python train.py --hidden_size=128 --num_key_value_heads=2 --head_dim=64 --vocab_size=8192 --norm="layernorm" --positions="rope" --bias="all" --init="trunc" --optimizer="adamw" --beta2=0.99 --lr_head=0.0085 --warmup_steps=253 --final_lr_fraction=0.0 --dataset="wikipedia_en"
Each number is 500 + 40 x the weight over its row's rms, rounded and kept within 0 to 999. Layers, rows and columns count from 0. Numbers have three digits each. The size before them is the row's rms in percent of the matrix's.

# layer 11 attention output, 128x128, rms 0.236, rows 0-99, columns 0-63
099:460509493481441458520467470501541478501557466472511489516477504493474507525528529526446476499501495511451523456545470445488486505484478498494525500442516534526506493525529462504463519474460516
089:475493496531512511540507488471472427532492480548474467526525469521484509493503512458467489433478497484465509496453564488540501465465473480515516546491495537498400500511503479516500473454443572
097:529523462546506567516510497460475514526512466543518482500503520592499531468483515546523522538462473490542508475419504505508496554504561531486461506509507495534471502493445511468511507465493498
100:470500504489481542485514556497479493502500496536506475482490501510513469476509480521502480506504513507529432492443492520490511530500528508504510480455495513509524530498500535494485514475618473
096:547522507511555530507554548484498482489458506518464547535482447504534537500469492461504548501502485535503478441503499476474475501466465487456486515468549484501506465492510492505478479508504537
107:507498478513503495502529478467436430506471504546494465484482450490551485496511474515451445531476462538456486462457501472501498478475463498550528501526492522513518505539518488449524474518512513
096:523502495544519445469457421479511464490518547508470490529460505478506505499469527483473491523469506519482524541509517465457498489485491509475509456432548472507503502498528515511507482511533527
106:477516484466515435456493491552495513490543524503529469508526493544500488514526506459454509481511534423486486492513483486485533507501507518558519494485503496501514505462529504509505547474514489
110:534508485478508500501502416547509503498494469518489492495495491502499512516546518569470505521494516563496520498506516524512493493478512515545523504512473489474494545535507525503545491505477491
103:494539546534502468504479476509513481527515470501508497498443503558499506532489524469465508498427504468491482474499508438440510466478486469470496478486487511509498453547539520465498488551517529
091:509486458531463479474412513497462518478471571535516497524524514544531462507559457505507542493502466536524460513554562512489471509508527515504476512511500490526474497451489497498507524535529510
102:507494515494486563471573491563528466488486573501492488475514477470517553553497505523465507512494524474525465486520535464530483539539515490448489444495509515498538489465514501478498481517538497
120:516506515507456535496478517501496497533488527554499534509507496490502516521529511481482491529489473500490501497537493520516503562522464472527491496501533521521514558456501488539502515486542499
094:456454475492513541502447557468517538488476499553506575493510506504526456463472510464507512495536500506507495525551562488481469492522509496512477513533494486492539520460501460471486457537573478
098:522474551480540510487540498529522472504541454528495488474486487518458504468468484487465483456467483484492501522533506505470513437467532552496497526525457499522526464530483475526499487548472552
103:524526524521507548496526509528496520510500498550466459531532479549468533469502504501517489507502554457483470487486509473510484492514486492501525562526465482466505514533508500475541473486499542
091:536509448489486518480498512505492469508521469488483503509535497443500489532496522526402516498524487539449517536483513472567488517485453480560471546542490511513457475530498469487454516511474495
103:526513508559473515536497512500560511463470508497498502500523529511549480494500471466491537521515542522466459476472534494528469458524543536488499465525521490527485529497498510486524476515516532
106:464438505507541523459506561504495523507494504472507512489504542491507523459500456539531489505491494520493479489459496501481520464536509512512490498447506514484561481479526510501516473499526508
096:491482448518526486483504506499519457508523531474492494480512541439446436477464450430471497525481507462462461519507499463515445490509504539498476487516449543504534500472455515477495521465495483
098:485492510508524495514552535477512489488548464485508555508500544486494519472474504485530483545516559503528495490477494494510495537522544466528494523504559517530461491481477509486485478473508506
103:540478530483467547530538508500504483526441520540529506520534476463541524478496502505507491512478503584517479493496519508485505533501531537512514531500554473489522544471518498554470488493499488
087:483497486513506501529529446466529484489574548481454546556475557493509516490505512506536429488538545483544501503538474489551502538498518456475499503514542486522541542491517523479505471484500560
095:503509555512474470476494472463441476502532529466526461478465489494509523502451524471450516572472510524538489523468488475482487469511502557486458502490555495464456513491435505514518486536528500
121:477489521484526496464494510532489529508513514505520462515484508560539496501491470527497574494512467507509479538502525485537503543498554484501490521481515493502542464501460501540474527514475480
104:511526478476475501519426525484490544491468516508492530486539484477496480470512523464467472498498525540517556551515500496477457531487494506489512516505532571482530483477502477539464503501500490
087:500496496507498526553540588490504527474488488531491505490504475521533508496536509505506558505523483517536505464447518547547509461516517516504512511526439479511496518475518504449481476474488526
113:546527500447516496517516489513533526473520474473516514494487502462540484498547473509516532523479457506529552454529461493501477533500454522527493559523501462485428536493490490519522575499462495
096:470504505536489415490455539476506476515524477437587556502545574458445519418455517502474473507533504533489541511493513451502499510407528517522429499517478530493503470480417452443503481531502573
111:487511543509519494482482495501520493475540544499489490513518487548492470477511488495530463504473516440518478509454512477508482495520521526500521512470506518475490479484523489468484483487518515
091:574447538534461487494469515474487457525443421486540515474497515490486521524478575508539517469510472491472488489516504492489547493503474491530473519486418456480460485558507482550508495489476507
093:523516469498513483433491498524513505496536540482500497475473521457516567528499440470473526503493538511502517525482475501482508532545533508502473473513512460489553542539524502471519525493533469
107:429517510522496520507475494455472515497440507498472520466519489438479494514538513466510477574505504555477479507479507504487501478487436543497495510581470498484448483485530521507461534503450496
103:485421473481541494530500524464482552487497447516497576518471500488519492534567442515486491454581497512519452537470512490497522510490488430566466499529540518498490534463474470499453477496510484
111:514469454449538503551478527482514541516490445523533472540479561533531462485492467511520500495525451527512475462519491497483499453463550502527451471533486474494488524509511478493478435479508545
096:537473439495453506510514510490512468505433481555466456506497531518518499530448459555511480485535530525498533463464517500538546495510534483487544517520460504501520547478509515531479504497481465
113:494471513484485468515480486491492529500517480523493535509435474471471529538511473543505494497495508496534475483478475518503550539545508473534499497496477491512470523534506509482474509446502489
113:531468482511499482532563552486497474452455515465466504504510515442489451512452455463492471495518500481463508479522503505491451504518479523438518521475509524523493487447535449564473502457513516
126:473505476495496453544500522554509498511510479517497473542488503480526467515483490477495494461498526491479523526515479471433462474517530477478515454517475495486539471468494515505524502528522509
089:501499470506489481484473488446490489511524463503506464531473531531538486446508520510502505523516473485462513514521502536446514488458483529435498538392489506508480508531459523531485514500485528
094:554482523534510501530493542479481494452470518501570509467522468461504449568511484493469531475539504538492465515488501466534455509492534569516509477438520513483473491507462477481515527504508525
092:527463516530452514541464437469499498474495523495536500495516470506492507471472502449475549483487468480506501519544501510499504506495473517560507484481481471468427514532532543541458514506479478
113:548496497534540509453532512508484463492488486493510486510542472500497507527514499534483543435479548481512453539508510450514475491474508536522466496473514506511479440481458467481540515480483504
110:550541485458499508499519502491510470476527496446488527461487521486509505443510492448521507530489533464455488532503492523450519471515426508478488518557474517502489530524480491529474523515459482
105:498518517524493475493466509505496472499506499523498482466483487530510523486483505498532520432538491516489508490523520505550551518498545482489516473486449553485492482529504530521502459471507491
094:481475461532459513500523498449480487491472446503488500542439530511469482505465435514525529517494463469508557508469508476467472487498431507505459511505503488470489530562487497495520448486526477
097:566484490514525498472480454507454519500498524485511485487477540512514484512499510504505499474439468521477521537511554486521454486482540493499449481480474521522517491489525507529475458519510499
083:454504457457583480456519485499546521465510486531474545474483487447471497519533465495481476491489490464499497566475504530504549532551524470580526486511472541500504545471528521520475508476508432
099:527544512514492485467553506460479497517448516500511493497525494530495508499536474543528469514509511473487482508474489484472543477515517533496506523486511497466550502506519529499507573507495503
076:545509478525503543521518427460473507476449504507495471503542503490510468536536492562534481514424523536507487519457556490496454503480502566548493525475514537433513530481512495499497462554552495
087:489471500500492479514495476481470518465583511438501459513468472515493510534535473466457521513468506490521491537494451496529468437509502496540518499479453507496455467484512460491449538502453471
102:516534534531538471497528519500449514520516484529521470507493459525503472519531521531507537466506439504473460460512520545522520490494513496457450541460481521457524469532458484469491531451479516
109:554490467477530503509528513557482516515514561526541434484501447484525468560525483509490539505488488517498443519536491510501511478497526513540507465511484464473504499471475465506486531545488453
106:482462494496531533451488494475475505467466492536485497464535530518505524467513521480465496489492516467518540539472507475469527496507539527483477503535482499500531429475519487492467510526502503
101:520500491494514496483499469460501528492472539479529542509496489473507493497453517497461477597511453509476512522467524539481459492514487525538476505539505470545518520491466500491529458530519446
111:564509477523476508491505531526470521474449515470518530443539473487517513516523509542530521511569567522518549493519495522510522470517533527492472467546529466459536531537493510502507487534459474
096:529502443540505528525537507484446522484520498480464482507517471520485486442521540522539518457522556492499530475518528520497502487475531458464496482484488520529536536539469471492517475504481508
092:516482587493469523502528544506458496478494464461548501475524510474520497512520499525501513488499514499481471492502476506475512519538451542445500455469550520480443509543518454520525582505502483
091:486476514543457511523495520506457510494500498545511456442467493530463498494514462476525514405559484474515515484512561491570554518480439470448532485475531520578494509537505536480529454532500468
084:522441516472513500477471513479537509449487544477519536504553529485490494457485481509496504529487515497528531544545458518464496525497471520554499468527538417497517506483514514543537507544466468
107:496455492517466497564455512503504495494522492524516534509462534476477495534516511479450495439491474506498518494485528469496485541485507480486471486534546487550506551486519510522446504514532509
090:570491479493483488550493496566549516489443532553525472495546477503435468496436549505556545472487453523549479460534559516558508542525478444527502497492476502527534539489528484519516436504522484
079:521505594577428538499547476530458455480542507508521540527515489466496531485524592507492511461526560432522496510461503548514482467505519524481521475476497452479482486507479493522519587493507539
108:503510542502461445522442490505495508528536512470514505532490506492471516502469455452540493481436468514484543542523517529504482519494439482500478482514505475493529531526502522538489490539502492
093:495505482536467491514562506465494488463512505472502505507522523516501495486501494514472496537490493512544508517498510532503460459498524562512525479504507470520466496444505505500500540484500491
111:505510512556548470539485533496532475514518502479495504501481501506461521493459484451497561505453456521460504560475540478521483445506467475499501511491485503476490483461496495448534466530485513
094:423478540470472466472469483469530580504501509482511509529489494482504545503540498510478491525482500512521524496449482507487494504536495491510505473444492517476548499488510518460475506504492502
104:512543469466502468502477536558477542486465518522504494498527535502523511496522484486529550472524498521540520482491500482484484520501499519532474470481512511493533561462505495475489513469538456
093:496525446471452414506491474481482490502541493482484491530466511492487522564522529523511457529468469439446532478498430504482477544555523477471535495492502496511508534515534507504547475460495475
086:447530439518519527478526494460481506517498430524504499513414518541546513502494584510490511536491484515443533486487475506461514462481504511494503492479529493500501457574515545543492491444509484
104:525515507452528565486471512507480556523490517520516507453522459527502507476510496482467493506506485511471455507465488515494524500532548499502510473539501526483515502552511538502428497462486463
100:505484482555505486517446558406532500504515480439477508475507523455481518487489494476467496553502509483441487559450472533477478455524475535431438484520452508495456460454456504513492552505483504
084:487488522542467475532481509492511539460501511466512538514517470526522491455488427513482505485489446534538509452500453552523511500468430454490544457478501497469496485479484476486458539580493489
089:482498538504495522476474477520498454562496532499460478500472493507483464516526520453477500502456540463471496500503509482496475452504444526494493559490475507471561494456496524503433529509535513
099:481541489483476482495487471486494473533518500485470489487437469486477480493498465524552515499457477510474514506490503482514514526495502481503548536464511578521464513479509485500544504445513566
091:479502555507490570525507596526433564542505490493513507495512505545536493511532449475478538450514513503430450464517506502527551492500532495495481545521514488538446432472491494490497507436517536
115:505515519481537543507508486546519530508506534528541480464505448514495519544528495489551504488531465471528484449557528489529523517519454512517499495485515546541472478508519485506486448465480508
089:528531495469501490459554470551512481528493508453513490499540497484469514531493496511538468484499555464534459499533529459518501519514498486512504454464473507516542482481522506479474465448510503
096:510500492469475493500534548494486493486476509446489466486566478489507546547510482517476496470558504511497508533514443501549498478492488535511525512477538480471499512489504479469508525495465488
103:473517544489520487537533491458484463527522459527533492531483478491531472476491466479492429536529511467511498478467449497466501499508506525540495558515463507473545481539470455531480477488540566
105:501520491557476535528524545454485429474475505518445496470524443516493481489502555536520571517449526548458519533501519553521496463496495524507549533517520468482440496504526479502546560553470501
092:489491535539511520488564449514520472417527543476561519540507543513557461464503538526507511485497498470507444458556563467522488506503515562454485491431531511554515468497529495453502496506529499
093:475516495471509548477550479559531537508551560516485569549540506515517510501513541516494468518501568460535513489521519482494485505510542423550496534582485454475515544484509454437479489499523471
106:477495504492500496478476485438553529502525514482466536509490478499494506464479482486511462552507478507489479460517459499491491513516483531470476552467519507501480466490487525493558481497469476
101:563509487490480478449435454523546467521517457468525480478526540522505489518498499529518528542543511478479476521518474472495520550491523478525497508518494468541499469557477564509494544496525435
114:469478519541495509443517468490521429513453528541465499487557503516529507485518474522509511530465491493529492464484498540513523524532486472494539484482440473506468493459516467495550523533540497
107:502508506471501482507514512540458481503545526503517447501480501503495542495505520504490472477492468499531481485486478529506492492484515482476543481499469521479492487498499516504476508515473465
091:442413467519460492442540479477523461502507462495493463516492550542487519490424519547455494510487505475488517558510495503466476467483468510488523486458520443532516520472521509508524449536442463
096:472502497541509519476581446491537507485491428488479490430481515512457529452471519558564471507448494527534534493515506520510562526501440524525515494452515479509500484504509524530550501572497468
102:505509447509513514475471468535489515492494495507507509525487455482555489509470491476453505489514564465471562483485504487498495532512525478508499522532483497530527465509474518511485499501505480
113:483505511534517471503499493500447539505468510468506502516472505482459490481490525457532524519451482480508502511511478517462499522504467477472461489522494494467423474445455454529513537485492517
100:514501501458562495515520522501535534516505455499488470458489499485463504486448502559507494513453485528470485466526513524474484495510482509479520526500490528521461500515512527517485482451480555
097:562462518512497444495390480524453479499476551477507519524501505515536483533491525479518488534475545513526484525520511494481466522475507489513466515473463486491533448473505491485483463520537496
110:504480488471515481534490495523499517524557516494513513524500454527540510505447525502495490502557486490556500490510486526519480518489525424468485471520498477527517507531483503458482445514468456
108:524481549445533472492495571522461507459526556456485544490479494488523481486520446421536525492497444502507475506524464477510470558482482451497524498525508505471517508470489474512481495503494493
087:502542500482485549467492541506453507509475552494423497453437523567508541485515511491525500480419579480465528561479504504513517541502526478439506493480517558490521503440486486469524507454542544
105:446494455488473476487481545486472507508493491503454517537459515522477535501539477458502531468491493464469487521502504484542537533473502481531504554497497530558496446482500498539490492431463503
102:489518497471485506539449532527516529527499500508487529484494515450479522497525495520502459463488473521516524510447458486485507452517508502566512557556471516445494516466503492510510494490538546
101:497487460472517491515455540510547485519529474484499477474504493471471468490481491505482477455557512493484503450539454508524482481474483505484495512499515485548477522468500525513451498501487500
088:545494527452479514493448491552535498477524454460497507538461478512528543443526464535511533517459550506545527543474513435460508527444489456513550509516470471528472504524505484499449544494469466